python train.py --n_layer=13 --d_model=192 --n_head=3 --n_kv_head=1 --head_dim=64 --d_mlp=512 --vocab_size=2048 --activation="swiglu" --norm="rmsnorm" --norm_place="pre" --norm_eps=1e-05 --positions="rope" --rope_base=92000.0 --rope_fraction=0.75 --qk_norm=false --attn_scale=0.125 --bias="none" --tie_embeddings=true --parallel_block=false --extras=["some layers without positions", "some layers without attention", "value residuals", "capped logits"] --init="normal" --init_std_qkv=0.0299 --init_std_o=0.00586 --init_std_up=0.0299 --init_std_down=0.00359 --optimizer="muon_variant" --lr=0.00864 --lr_mult_o=0.863 --lr_head=0.0288 --grad_clip=2.0 --warmup_steps=200 --schedule="wsd" --decay_fraction=0.606 --decay_shape="linear" --final_lr_fraction=0.05 --batch_tokens=65536 --seq_len=1024 --doc_mask=true --train_tokens=357800000 --steps=5460 --dataset="wikipedia_en"
Each number is 128 + 24 x the weight over its row's rms, rounded and kept within 0 to 255. Layers, rows and columns count from 0. Numbers have three digits each. The size before them is the row's rms in percent of the matrix's.

# q: layer 8 attention query, 192x192, rms 0.0945, rows 9-42,73-106,136-170, columns 0-95
# k: layer 8 attention key, 64x192, rms 0.0825, rows 8-42, columns 0-95
q136 094:136149100134112144074163150145131096113129103102126108100142130144137130125132157085113122114095110151143129130140183093095188142149127153125108145097082116151161154109133131139096119149131160155124131187123129125164186132117121103108106068141084145113166177119131108145138165113129098126
k8 098:139115108131133137120155146166124125124115114109154122157095157103135132137153139168106135110157113124145098144092088121149119153085128116141118117108135121147134154129104128113099103119155135073099104128144096113088085126152137178153158155102122095129110083141085145115171142133154123092
q9 103:107155131136124117155150122108157120146151087126147131123116117085148149163125181102147117145117144137090153148128150131153173147145124122102134090109098132104112100172134117140081121087125112117131134124111154133163129104137101098114155080147102164106186122134137103129139121140134157143
q73 101:137122126104105146105156103152192124173133092118138101106081150112138113162137093097138092143148126130124190117144139118091156140102140093135136086131136161113111150131107150115149107089133089099104132133035156127153153138123080139108146110089138131113139143142144137120099106134108122141
q137 095:150106150112116173101097135132130104127112145133110130129081114135134164113096169115113104103075135129132156124143085131140122149112118126135116156083163138131138145146134133137096088135149136113113142160154131128175158075136111099118156153144110143144124135125114109098104144139133147077
k9 101:107144155190135087137155146139143105140128124143154212115093144118117157151105069124120098138074159102143113106129136137117111119117099128120116132149134117123146130149166131159156155107106147112169125124082128144151089105109106115124149129121141168150144128126167119131078133128117147107
q10 120:106122113133123090142115133109130106091105146130143137134109127123126155143081111132095116150109125114142114131103127149133156112141128179117103134122096110119103117108120123190107126151142130140117145122144100128103108112127099091111135162114129120142046130169110146118132086172138128093
q74 127:120177132153112084144163145093122118129110134101137106135124099115107108170130113105147119153064106141175120149142105099124139134189120159113125115113108122116099137136123118129120122140160133158143119189148096120174158146152136091107139090157132121101132097139138099109135166130179142134
q138 095:104127172173113118174138141103100135109138138102147119126127122083133164138157093125116118130075113130131107111113144129130169114146098132123144099169120119128106138139095152121116154148132110190139153160126127154143127107120124072106127169152137163076093088137155124082101107123155149118
k10 115:113108161153130138129133134125174127138150094099086119115123141105141123093138140183146108131164111117065148153147100113105112122139116109121156113138152189121123110117094136117165129114116097087096165118091113115131145143155124166132085132146169104129133134127146123110149122124116106112
q11 095:141105102133131105095110165134120157169143134160128118128160192128189095134094079155146092116114130173155133188155129153067086130137132112131164120133176146123115147129136123133103124120110117139134086148084141135186155167146110163080143155116109165105132123148154150150141158132170088108
q75 095:125047114110120122105082161108142160174137139164121123115101157144154152154114140133124121104125113131117127132155179132101068127101106085144122077113135141117115137137127142149105126101107096125127088144115133148131129160143107172128134144104136199111158118140170122100153136119157112112
q139 091:095145111133169137149125136103158141143128145160116096106134126133150120114114146146112124121129090145151141149116126129136064160125123132117130054081127135127086136109153110136162121093126137127122059137138119158150147130119138169126116125123135169118120106125172124121157159125137138114
k11 117:103083148133132125130188099150126130146106143105133170088095080137124174148170153123169130114140085124173109117153127126126141115101092121109145113131127144126114145121136160131122097128121115128125114160119130112123128125107105118138153078133142138126162167129125118146110142109159139116
q12 088:117129104102133134160118141145134123092133038103172092137108127129145114100131097140132123129118174090145102110119131132125179105143169091090082111111107110128101120128137159124116150118153134118136109111136109154120107102155102095141149115154136124120123133088143132149085087149110148150
q76 132:125157123116113138174105095149128084111093103076110131153111119101113183188155147104115121123153127135111129106092119151180140131142132137150100116107140122137143161144153140091146153110111150105125127143132114112116099115129116125146184128144134075112125112129132108127121095086094125147
q140 083:104104120135138155126115082107152116103115101103086189130105116147120125159108129129117143113102100112098151118119151135139134148124098118142122128102089140119135123130108185141154158137086157193142153143130137169103096085129158127103157163135175142134129120143166132122080082131110159088
k12 105:171161113102131107105155083119119138133105172135078141161123117169150118148138138100095086116125122161159153133125186122150136108093119138133084132121141119112164148103126107134136089123151135108153098129168131149150124129114151137146129078145115168175145107170106140138174152117112114121
q13 093:135134124144154111137143142128073121099100112139103129121129100117153168148132124137131134114107103116156131140116157130140191113133074098114162090127173150133162098188135103167105140146157110130107154140130091126105131159141137135096074137128153144152148122135093123138126175163178133070
q77 124:106094130154148105124128151137124150151111154140117083096147121098158124136121119127121101141080112158166103139140194138133116111146101147111133080133152126112094130113136128192111129141139148100118107150155097134128150131135134141116125152111142198128113112152161157146140081147165155105
q141 102:092167137154168105184116138147100136097088141106127084089137087098152116133106137111160123133086089131171101160124136134134137144155073145147109091088110130127131097130151133130128128130129139137114126172165080101164147135153164112150131127108162160108132147112111097117130185123158131098
k13 120:098097170141092079114102138132155156180146141140128132122091180128146138140106107132135096146113102142111120125126116093147102111171132102147178146115161142093138148121136160097136130129122144136153130130078092131146131121172132160129113099145119112101106130169158142137156089136130121110
q14 087:138137118087153122116086162135179154101135139131139171090132116159130079113125144117160087106146098115102118171164108137168119105141120117132126154123108150117108086143093124083148128123143121140144104114168160132120114101136081127126123121138121093133127110135104106136067099123116124152
q78 104:134146160119149103128103094176167150104136152117138141091117114139128132123150134090131121151120166122119134156095109169115130150122124134140144143144133141163181103161156130106158143117113141112139089074126128151127085134111093135143141129131140127145152158109118139141124074139136111188
q142 087:179163167082169136096107104116130094086085147136133183119142116151156092123159151134123138123198129140111132111110086138128152121126105165104082168142120143143100143143104143110165121147129140090141102116126112145143105144082135132119142157088117133120133114156134086165135091125128119147
k14 100:138110092129127189126136123089070109066080104136180091117145074126117121088139138157151162122134170142168092114154146119122170138117150159148103126124152099138146101127141103127116110110138144111154097062150145132116125141119159152122130157118094142150140128099108126126126141113142136129
q15 103:136138059138142173049141154107154120155121077098098130133135144153135125121116140126115116103147129173087142106177169141108119137134141090131118122091137126128136081125109107131108113100125107152162132141124135101129137093167138145147147102114120123135156140108101155114109131117115124147
q79 112:115124115137121129132113124114151139120086118137088158092140112126136184137153098162122159086124146155136119122120137180158129147091123074174098154107157122119146091139137140154132160119098123101124103124158112130107108129147125134169130153114109115162135112115117161141103084094093132103
q143 087:147170111125142127128105160129119146126123142080089072116118083136156170141137139139122142108161135140118126156132141137120096095132135116141127107118145114119160104127152121104105100125143108122118153093118115101143121126132114113155097126110140133121108124110099155097149129113115100120
k15 103:157103141150123150106114098146129145116141130172153139112113162151108110124156148108117114145137100113121126088147142076139119145128140137100129143131139123141182119107141133096187122116124133100145123115132125130092104144133165147084104132101115124124161145162117118196129104138122161098
q16 094:121137124134136127153131141111146132128118184170108147122123149125133137191138145111132128114134064129145125139119132125152097132150146137065127138129121124064144120123119119122197138112133118100166093156141117130126124148137082128122117126148135116198115131143135119154149107129149153120
q80 106:101118143139130123131138096122101162137130102113094113154135148108145127149124143122128139116117104119131110128106139144139136144147130080119136114124103097136117128131130107163109130138178110089123102132144081164161116127133130121140102144101138147141076144107115122083175136124125152095
q144 102:128089127122131125138089142127117148152120136160086150131099120125157143136148133138074132082133117159143106144105150142141118139165080090108133053068132137107141130153135144160147163138127148106122132104151114141139152144159108113135113128133135144132133100167137093102128129128105150093
k16 105:178095157158124118150105095111163135121126135110130095121150135149159133119134120132125123145084154144156100148177144120102111065114094106128154136109161146112148120143124123172122103135101149115160162127118096097126135158147126120167111085117141170105119126137127114140182096152050145128
q17 083:142177162099130151115129116188151119145143135142124134137101094127178133147166107149129081170129157143121139104138137122151183135086132152082149079173155100147144121127147151173128086088142114146146144124099126158166133145101109155116139126124106144104155157111168161139155148147131114155
q81 124:132152141105101105120136129126157120113186145167128124177128138121107104133125130156121140127136137127119120146123115084131074146108125103069179096123103168136164099099107101169133154107144108142143140087096166155150149149108144128111135099152094140084100115119171104143127101111118120139
q145 105:093110146128147136121137123121158151160166115153123143143163130166116056133117160106126122106128136069123125108158092109139131134081125119128174138114111143149165079134134131137111075097157128169154129106131131164151124139150122127123141114108071148095139131125155117134146089147160075142
k17 104:157123118149129118160113127105120134097177101158187124145132135093131084105179171117102130134105158121169151109075141144087153119152138143139092162125130151137101110112122129112090160125128105129109154122149177177134138110137144094148139145160129156125136076111153093121098143117109144167
q18 094:139155112110149170119140139107131100149146107095113138135123122097107119126100133118101145153163101106134136131144158105145091179110144128100126128148125126168103083111112119131151099091141098131116117132111138081079130118103106116148109117118141107175130136133091139130184122117131098161
q82 094:118133157136104159100180130138127133131128104094109156154155118127118140088123094125150122115116080101102142136161159119127158138134147156173131126118083113115127142113151146071160116131112160115113133140108118121092101077094138161126065101119097104138141129152153131153123125129103105104
q146 103:171137140093103141098141111104118123080188148127148116157133130144120136135127129110158167125144127112076115129119141110092133148149126091125150120121113170116126095124099165143120094136112101132129138118086159139143118132129164138105120143090156128081141113126151110075136141117167119134
k18 118:150151116123140162105139140132116124127101128121146116099117133104111113110139150108147133113141140172122169081135074145130146111118133166113132154142150086132128123117130135114103134133122125113168083128132134158146130161098122113137196136136090105089106134125143133088107104125137114155
q19 081:154141124109124104140116106139101108154119154129123112156138124117091138146089151104080141119150136135124108121114137130170107112126148136102153121119119082115188141130177140150153115123142138101137108117175147115090116121096123130104095171110178095133156138112087141146175095101083169142
q83 103:115180158119127130130110145134115112105106146134119135115129145145111155127179148096180121155141126154143099130119136174148136132134107123151085142131158113115173146145167168132096112098122113101128098147143109109162127121115140112133123158143186109166151188095073119133122106110108137103
q147 093:111135098133140114108124095175146134110158130130079173147109105147114166122108168109107140130140139140105115086144145117124187164146130058117123074185149139147167088137139150142141143141144121137187160115141105100124135115119143148124154130135152105087151110153088168067135085102130103153
k19 094:135148175133112131131130129075103120134141112114137160151154156143151135151140136108150124148141091061143145119158088119158105099101126127153089146111146105087093111108109152116126128113113112132140145144114138105115127072161121122126141117116078117153141131118100094137134122175123106120
q20 094:146146152159115104095111166113133121100121137089139131094140121099121178147120126128116123126133101129172116124134121174172181105134096133125115149095108098112125160121114096147113136141107145140135114149093120109119105113116114174103134121156136137128097135158099105153126100140173128110
q84 092:116136102195138126119107128143168116111118123138137075156107097125162140138140125144147124163144137163132140150136134139127122071152116121131124114199122107111122101109101108207124130138152130115129123129151120091084143138126078110109081081171116096128111069138141096162084120145126117157
q148 104:115182142138145103130143164147147122117149118106141122125128128121131180125142164125136155149163125179111145156114120133153105129139126152124099090165096073132123171127127141105145119147129136141124094171120162147125129132119104139107145104123107105107151163118106090122164154124134152149
k20 111:146143109124133131172157153135125094097100118051134135131122126091106142120099171070152141143136111112132104152115148084123145168126186071118097103131150094154127073104140136079144104105123067159091131115171157091116106150142152079146128162126110112119138124090107144114141122104110153147
q21 093:148127137109174128102103119099125143145121148103140137102166112158101099140163165116162160115140138142117112171157128122126131104155138152117134149127124147160132105116156130140110137116155114109130126154162160141164095124121159165126110138136158126167133118084115132146105110116157191124
q85 114:185174104124149192104140057123121155129128151161148185119144114167110105152099129134121179093152131110090148107152134111138124123112126173115124142126122110128154139136111120153132133145138115122159141125168116131142110148118121166122142134105134108116136118138111100120121125096160157127
q149 100:176111127142121150096127099161118149142109142145147130125106130121095113138111102164132124124154115183139168107170128091089084119142128128071111155187098183132222116165151117136116113131136126122141149099135143130160117163132138158126140153135119112139124146149114149144128100080114112112
k21 117:111137102091121153141169118083089106117128099157163094114093064132121125096078137089129088110105161107168129102120120154125138159097140098136127155143146103150061137132133130110150096113139122187144094122149158131136125145112080081162125098105095129108111126112113119134151141096132117152
q22 088:151173140173117158120124138154141151101127148125169213134145122126144157136124116165131123147125118160135117173137105121146131168142124157107107156124104086094106105127092106122139153144118113082127097168120083133154114111093134147091137129130107123157132148156140106120129132115140140111
q86 102:159167119184135169137131098158140159076125164113134169133124132130143123116116125110084163105150133106141089091133134116086127183157133101135114170146137115130146073167132103154140163140113121091128142133128088103100085130127133137144132166152127141137130165146087128111140107133129142102
q150 088:104145148156101125174105171131134138123151122111159190129124120101113179117139169126116174119165162143124103133112100138130124132145161125118071103124143161144147094119114136108123144124122124131144095137110111116116099135115120113089139112149123115113096147122104108158114103121091145088
k22 124:107102170125122059137137147147144129164129135167100103097115128136125105125152098130129134125091135136122123141137100122133128096118123106156129099168152188098155155172137125140122175127126114141113176134094119138102123161153100113131092128127145127117164127125119160124137164156150106122
q23 093:142155124145098107119113141108182134110112189090108139093077143113134118151105137170126128110106095139082147146142114169149130131180103182136137115150139133121116143134101111164149172137140148135128144151132099147139095085128118161138144103097121124123074157158100128134160105142112145108
q87 111:125117160140125090132115153129122099113117108129174155135117100125114125117125091144111121161096144117124104175127113103115119149192142099133104104131136120120093143146106122142144144153107110116124100143131097123125140137123133111118117078133171160118144145117141111121143170173114153122
q151 099:162153194133117126099124146137126126106130104091135087104109108087127147092145121156125148112108081116128116115118158137142125132198109114156147143175147130134163170179116156110118105165111151110132132154108124129139126096129137118139156108134150128138114150138109144138109094160137145104
k23 114:137103154143116146131102131148122153138137157170103113175185139148125117152148122147088150141126138128141122114118123091117112127136101086089117132138081134098129144128098137152118121159162142082156140111152125106109174139151136197134115112158095144147129059171101146154129123170108132126
q24 105:105090111101111163106116098131146169147164105134127135129094186157157107111152127066122136112122118096085119125123151112099136141125125133139119145151124098129160109092131134116145125094106099110154151138104121169098126121145126137128126147103142116126153145111114132163087152123137127122
q88 095:113144110077100146140102123110090115102109163129085110102165150131133138110151064130134102140123135160118112135088133166131126131130094163155158128137113112094142111102147124123122148140118096099122148117175106149130148085147092118127109116159118099132112108099172138156092071113078093112
q152 120:132125104070144113161094121139141122098138118128065120113143133143143095110134099140150134116171157144122099130097135133143121111092132144158139142174137130117106147117152157118140092129111132129107150154128134149093140155149152145104104138124111111119121130127112160153118097142141138154
k24 097:137134172143140110113142129110130159130164154082107131105130083113114114176126134161123154127109148127093131132144112108156107073169147104108118117138110153118105120155164164154120148166121127145100101117140126106171143102129205146153136135132132120103092161171158139120125110125087142108
q25 086:120126137127101140087175152114155097111133135125100121161107178156154135117139132130072151108129087095114130089096128147118114118152162109093133103086126138140115129140105135130116156110118113132112176108073096109127143153142115114165083098156128145117101130104118103141141095155110114082
q89 109:126130185115094126116136154125180110151119132128098082122093156136158137154101110134108100135123121146079177162130121170098113099120144174107115107145132150087090154134083147114158140145118119182106133136081117140124147134123125119162122076109117138073118109120165123113116131168084106162
q153 100:112094168121149107128136120140128109102133167162114100110100151097179132145139084164104091163131097142112175136073093090128153134114137130097119150126192149107138169160110106165125155130142144146139140104101090128138096130150131124187135108146138150149165152135114140141142134141134130118
k25 104:105119144145116141110128111097172140123151182116137175130161153098128113094135115150098131167105125086118144124158131127141092094172079115128130135133118144083128128123105131143134173173153181118145120122115116138139164110142115150118122113109137154144154112137134135103114126155099143121
q26 100:127163146139147165131088139093124085154133169118108107121134140109096111118129124167117154094139141159105173110126185107159083105104083085133173128184113162137122175111123126128107157118122166141085184078124118134118161110134108105142072117135131101124113155167130148165137139153123093125
q90 098:106145103138139085133131140081159160195135116151079133124138130131094127169163117152133126120140088106099150118114139083171091110129139157114162141120120115145159094076118091123161122110120132143189157096166150131150123139095098137085129092116092090140124115162128117109133107108101136180
q154 102:168128088140110129114110117139125123165092170141146140168106126143090125160120107162097147132135147132122134103114111112095099143144108094142190172123081115109163107108090123162164129130128147130111139093111144099132122097136099133087131138081135100126114072158133122108112067141133116140
k26 101:119102135092137102128168136156139203131142104173107160129101159129168128085123104112108108136110115132108134152137120158114133148096170176107114101138124137108144082103137100158155156151108106113150129150140098139128136120161112114129154124147141143127143110170149123136130128152141159177
q27 101:141134137158126088137137145099143112120114168117171128113144123131124088101084146123137107097093121130113102140090103153129162104118102129133168123152142139076140133124129085118152136137144146155111146129133157109148110103133101133110153121108131120133094089145081090137117047173165120120
q91 108:115136129108116116128114145059108149145111158143148102135110161119134130138127108148164123120103106141120140151118132086121075120110141121133126122188133127086089118086124115134125132096127090131120140138102107128173114120157134131127199155092112152135112128124134119130108058136085143151
q155 104:122113148131115140126130141159123117115152122134147094087138153089143137096140137105117140109061110106179137138132092134155102114114121101121177125072119108064145167102139138102118122148090110107082087152096146164122138156159126122139092095094111172126147168109167132105110159185139149114
k27 090:126137125132134125115121111098137095127141138142133123138122127146154090140118131128145110144152120099118161083140130156093114121128139200135124137107083115146081126142142098123150123130130162164158114114120125159127123139118154126127114107140134098069117135168162132144127155126117128146
q28 089:155120100141134115139102145183149079172133137177142167160159136149151122110147125183139117162168087124089141135120156155109119137103090147132098137139168139110143102147138132172136164100143125100142109103133119132146163173118155166104146154135127108136121116113158141137143113121118145125
q92 104:095123116136126160152142123146168123171133145177136086083108144125121105160142105154129106143138130119128154113148124159140150101094122118126125131100131142115141094174109112152142146111136138099112129124104093131172149171139069105139131114090133107097116107167109119128123089139183140115
q156 109:145116134117123125156175141143143089148147152174097167164081137128093157143118104175142087174089099110147136128154116124127133127128137135103165166137126101109146127132123134113132103134125107140202099161113132136121131099127118103094114099142090089107143106126111136144078141153122125177
k28 117:132141105108147113164134104089110161088123140125130100152187113113085105127121144099132162116127154131166137119102134108158130148112136116112114162149087080154133111110127096108149126135117137123138096133149127131141110094094109091121146103110128128114137139146112124138129110115135128185
q29 098:120142147103117147112145158097146122127113116138076150141120138123108100095160146122108151130190105133107145134071087110147110143140124153157109107131120118145139098123136145079111121115094143101135088138126153154107133173127145110120120111159098139165122113131111085152100171117086107143
q93 097:104182097149080200102146120166156110184152109106160115143140137114108115144102099122115120107154129110096153107111126127112134153106113179109123150138131120134121106125116164113158121117126119124127165118122164143181125114110136116111131145135107122071088115119168084123168128121123133138
q157 100:125179085148204164143115111143130137116129103091149136104122112124110105142120114151138145147163114133131135126137108141192110113129139131110115114106126091172102124077131132134117128109097151079125105124119133158140108147114092128063088127107152129147102112146110103169145100102165143115
k29 090:158115105140120114131108141168147117122124127121157125140168107127145145121124174121134139174126145133136124088133173140093144152144124114140130076128101148126097167156103114150155110144151109127100143144090160152119135122145143080100114102141140105116167146144132156117102117148116128115
q30 099:128148112110123176159125124112082126123159148104169105124165149133102123135120066143180127143134152135148108165121103138089113124081135144128140158107127106095110109190096155131138116157135127166178089118123178140152113156122132118135113131111110126145125081130102128131109087135159130156
q94 107:109109121115149102150152153146138152137151090161143131150163158118097147090141138120123129137134165137151111150097129097103136134104169135172166118191149148147129108164143127151104095124114098140140156153107138125157113155093125072104172111146145121143155130105115111099146128169128149152
q158 101:147106087179117144120118107159151142109151096117110123178135099121161110168081132129119141141187139136119135105146146104114118133141116097081138123148126125148143154108079130136124119097119148161109130103101153135129126135137141132113159093101090101083130129134122136096174143133178115137
k30 097:108100150155133096123104160128099154136116109131077136134109147099129155123104143117120105101088101119174166115120138128156129090140108152149086133116138126153101120104142115132129095094129124085147168127162087110146133112139130160091131121082157087143109096141121123149115134142089153098
q31 095:142169131149115128142107155132120145133123084126156091130117158108087101174130164141130155169102086119145137090104111095141135154128122140142173085121143141129090120085145105099113190136125138137109201108105126140097135112113096099130147100080136149122115103154139109119102091147147113085
q95 103:105130131131149127128108075129116080126105096143137139135118111111098138107122148109136143143136173100093133102072136155149134127127088103148159131140137158142128159139169109157146147170168163102077163112134124088129126184115140118143128110092164100115109139131105139138116122163138134130
q159 090:122160138120126158115129117139160095135136157106173178147098136136113106089110117124122150154128141110124140084106145133110095140106121165091139088135101120141134153106144102124127137152165100111107150090147114137137129129145178116117160120109098141138152161134118124077178166094056128134
k31 092:123101145139135086149134146139112118106127117150131120129107138094184150144173094183120109122163118118126125164161075139127086124163125118127172085144089124103144142117066128125152124129146081132153129141105119120166130143130127129155153116135114115093117156128100111076116134126105132158
q32 092:124094131191087145092164117147167117137126154143136129152123124150143119151085123152137133136123183124132131114121123115076120161138115155129151075156111131159146186148138138159151143159120131155132143124161147134091140128122156135121103100138149146125141085120109159166107129090066117097
q96 102:132124088080153129123123128113104126133113129109093166119127159092147136084142079082105139145108141160152138118081115159096141084110101106153090086130121130102121132124146124142129148114110161102073143091147105122110128161084132152144127173095151161096157139119143123133123124124099101122
q160 099:144076098121134183149139126155130111155135119157103117123132126162149165094110147133167138147128127117125136143116066124076137120124122145151149152100084138125132132167145114137084116129085127099086143115124098147132092133120072111136138124119100118092145156155150121186121095129085114155
k32 088:130173170101100119134122125114110152130143116105142121103110098135106120141158105114133138131087118167124120153164161117186104102115137130137115151130153150103123118137099109151134071118141149124081113127100128110167130112131118118143151131103145082123137159116163044094138145168150105144
q33 097:159144146112088108122111108132070131105138140078113129172099162141142142112124102141082130087133101142127132111108166115118170124141135106160107111136102125077186140161111126137127125121110132129126134109121135104134112116109130104084115144147153129117087156164170162134126136117126107104
q97 107:145142165102106136168117118135115153103093110170173102139126121105100142115130109143115157076122086135108144111097167131118146175160144121159149133144143105090108126121133137098168156141124138105132145118138146094139121111137138149121122090145149140157126116148144202145096121130094138116
q161 099:138120093111123147156136125123092172127093114167154082143100085110123135086125101154145115127106165126146119071156144116101133149153134159138121143119138191105139131149132142121109127147149137136114103122138145138134167121091122128098102101147133147195126106125101145135095088085164113105
k33 091:109092162109131144071152121116137108121131106188132138082159133110095107134134125134141104164118112096104162116095121134144139161123128099120099137120114104129102113130141122121152144166148109079091111107099107139100138105143094127179126172121149117154135104122099125117183152160136088161
q34 088:123104151154130118106142133171093153128148135140137139154165150149116143086124139132130110146121118112091070124126135115081098124126137122144141100115169106154104114135117098139130122137121115161169168090118167080117156146129125150149116124108119117126102157130143130125163154157151110148
q98 107:125139131116142128099141135160175119138191135143135132174106146169147143092148151118142111134170120078137115139194080096166148086150108076139133140105123147121138123112166155119114134126119144119145167052118150156141131121163110120165136124126155105115096095122141109125098105130131126150
q162 116:114123146116115133171112151125117132133115121128104080124152137123149126108144113115198127115118123157160131124072121117136164093139104118175134142110133119130167135109134114098121111178106163119097150110164110121128135122198118122092149116139159104149114128132123148140112130152158120156
k34 099:143137130114132068137099118079139090124149094147087125090102141170125173113100127142108145108115143114157107129105123139119096132117113151099138138166078174119148110170141169145152147114143126086136102143161111142106135124105120155136141120162139131171180130151137151109130133158106129103
q35 101:157130135081110114092113110139122084106112119165169177153169149090067115123195130107110164157173141109143148093119140108142171134111111139136099099115139136114155128113128137155145100125117101087152142131126133110124126109106110125076152111131079132158094098114139137103084128113089149121
q99 106:112132143137157138159129105165084126113122124117120141122137141133118146149176165143127156093147119126105138098124109135200126125104104123117142106093155129099162150109136162128147134132077108129133113159091123135123091164074175136149141136040165129122119121129141133073117149135113159146
q163 107:106094150127140080160105120101117153117155116173144097088118125114151148094159140116122137123125126095145118149117093147160141125119096117149119125175126141155114157119137192112118120106137152157155158115156108165135118147107138106136131131093153102114069147112147160088182161129073144148
k35 099:123091096114089096139134128123129157125156142105114121089163116122130159169169075176135131136102113110092170093159152141087070115133131132114134117098113150113131129121130128110152163141117167147116153115118161080121157141146137141146108136149084120114154176141131157137120218172124126146
q36 098:110123115132127111130119146182123143115155086083150136110105121130125157164127145122113120142085112111132118092129116133113133143140187131149167072188116138114135078116144108146119164148112116113132121156148154114099147104143128136143156091128125128123169155146145128114097198120166104109
q100 092:102149110142093105156125138102162120133153133130159108130109098115106107144087153117136168113158167137089116091118154150141086131132166146131141136174146133147126120093114123124180102083170099121145091159134119125140138130109091100105131113097100110082081141125115118165147116111120149175
q164 111:115116142116103099104101128117154150140161169168107114150149111148155118131086140186145129111123124117121167128114090131118084161114130173147103139193108136127087112145131150117155094107155121177127084177144129120084118114115120108168104123140111128118144103133153127133113153097122175156
k36 096:093143119138132122143162098101119117139100117108124118139190123110119099148148116125122107123107159128154145128114147148161149132121131110105102129153131140148143151124137110125119137118139130123124142127099119152140139155131141153140130173117147174097123062120127133130159056089128125148
q37 095:117162139115120131123156114166172116092147143145161118126134114130101174133074131126116146148089119129092132119138135082111086170112138159104134148165126089142172111153149120102133136118113137162172161198104093083119140089134123128082173123166124128133138104147133115146126107109153161152
q101 103:142128130132117095109170124135159135180134093146171197169141127129121156104126155102097130136128128112087132104133121083135148164145149165110145122155088177116108107125133157136156141127122155110180118148088125131139164101116091114114127099116150142097154076087162120125111151096138111159
q165 114:105109085140105154125138146145110155146109124134138137110126120121142129119125117101140119132121071150110101146132154094098157153140141152106152091151132126144119132114103132154108112109119101110152121156121058101080141121105151137137126101144102153153144145134099135139150127124168139107
k37 095:174121122121154138130127154115126112135138114135173159119160113094154138099123149091133078139136119133153124101089079122132136111184138152119097132119156163121150207120112110159136140142143143166163099106140158170147116170120140095148110116120076120152158146133127104130161136153159134096
q38 109:153101146076120095123164164112143127137124128094091081147129097124145120100117107125112085143140130115138099184113106120080197114138135117139180172093124139109101129120137151102112113128103132158109130136114125141159142106111141126144109130132160141132106132133102094137139117125116145157
q102 107:160119154103137153177121129107125110173115109123092087082114139123136067113149110124128091120100180142160135157156161114113125133112153139130186130133126157121120127106189141140125125126121136155100120141130105169136147155114164099150088094121121129111131160113180155096099107182145147142
q166 097:125089138131111134136165116135115134131110141126105097169075138120117108145132134160127126105144097168098159112133138127143134100111131168090168120143124115081090148110116126092145129166096131116114107127118126097113147096103143142179123114083142135127061104151140129139112110116056114151
k38 097:085154123169134111108111124097168117126112166132105134123144139149153106176093152155111180080122108137148152129117119166140081114164131113155132119082089088131148119160122108145148137153139145169130104119126146156114132132148156131136130164116129152131140103169106121116153109180140093137
q39 097:078127107144117099141084141157163155132119125117098101141142131152117121126167051156141131152084060168087107082143138138152099157131110101158135106128097119086095110137098125113160152104138126155115133158129130109102140107129145134134080140132125137117077088140133129092099069109129149123
q103 103:145114103159130114124145123127114162166134148071094096147094151144141118116133125137168168170099104131116141138145174130135107125143162146124177173096096149096092095132112122112134087119118135130129136160130134118110131105145131110100134139165141139178142146178143141142081118120133145138
q167 103:118134087121155134107145130140165140116146118119134138140091099140152160113065106155141118137185103126148138090145106138117155123110131112083114148130158144101144131161112151134127141136134120153113114120136114150147108133159140147158130133178177129164137101130159131137116144088177106091
k39 092:141187119153152189124158150134117100138139191102152143150102157088137084120124185118098138120165147128163118122108140136159105126146127144098166085145132134123122065113123127136134144108141159103141116106159123155146158129109090158172169149114124162096162150107138114141133153124140147139
q40 090:145142135116126107135113142084091101131143134114168100139153103100121112126153153130115132081126152124118138132102132154156135124125116123136100170125127099161131112117114131098117139136124150099091166135092133092099119107063159095123114141158140132102122153133085112117122142101105137115
q104 118:119124124128132094146119151138077102118117131104175093123084126091121118131146140118145126141098121139154105160093128109122130146130124125103140122153116117145136136122131094137132136109102105130147097121104101164123138148110122094101113120133098139121119157138135103093150178087149140100
q168 103:124074143128120151156137110124151109100130132188176133101112098099098136102116139162158154148113096134184100126116151111125123156146144139131143145151151115130096124109154115133121127146129117101138109155160141138087082138140158093131108150117145136148105082136157083092120118120096179145
k40 106:076112145156128134136086116162133137131118107125070128127129161093098152105098111132113099144147161119130104122083151125126121123131110136166135100086156108130190140131117148127139146128148089161122131133147141124134159126184139139104132107194145087107176153132149164174150120151112121110
q41 083:121163145093126143140150099137155128105150127091195098122155093108114118103146125131164108110149111128120159151150082103145128152093118138109154169153049126102098175169112108101124161126136116126165121122112103176115144128113083158149127126125147141132150142140137077155095129099142130141
q105 107:120092145142116081131087129127106132126120124149147138135169165094143168103108108136134140122094146123086107098149181131109132108115113110140104099099096126106125169116123137156121099129106138069130142131177140110074144105132115157163135114150164159134138123148119145136106134128113173135
q169 101:131064113121122151122154148157143107104092129151165115084144099162121071111102140103143115128127172144124128120152112165118184128139161136111139112173125166143115139125134112129153136115109128172117090142158108153136159122171129160133104124109109155121132158118156137116118123121127134138
k41 092:132131114164165140100157108148082125135149172130124129145125106146151112171124144145110136119106092140113104111090117143145133089126145092103123099164174170130139104111106153161147100130136126116128142081119132126108117107132110175120122115116135146116080082134153102114117111116121136138
q42 106:120143103113158105149092128097118146100098138118061097130112081151123105147120110135134114097130161146133105186096150137126110112151117115116081153107111114087119091109125092118086140144145152156132096154190140118108106151152108125131123136109130141083143117128138132133104131173196151131
q106 102:124141129109172144087119098111099112115110143104122155115148128130113082101120162153147127124144103164151114093100091085160108147115140140146093135167143114113131114102123132161117145152099150164112157143158153124158119121143099116133135131144151085141114140125123142135083023133120146128
q170 102:140092170140120112166107154087161170100131150135078163112105101157119126148098123137139127137153159162089096175132147110094109137142139144105111133170109151124121125096124149123090131122119130164147155110123108125083119099148097109134150134156163138092114118075113114135124116138052158131
k42 100:107098129156157148136115124095140146148130125143111081151115085150141099140163116132168115153117136167150134098136110145129103099138112122124170141122169144128104125135155138113103125087137127128093128157095116124160148146097104101116103184128156097154171147123121132105160149136115135157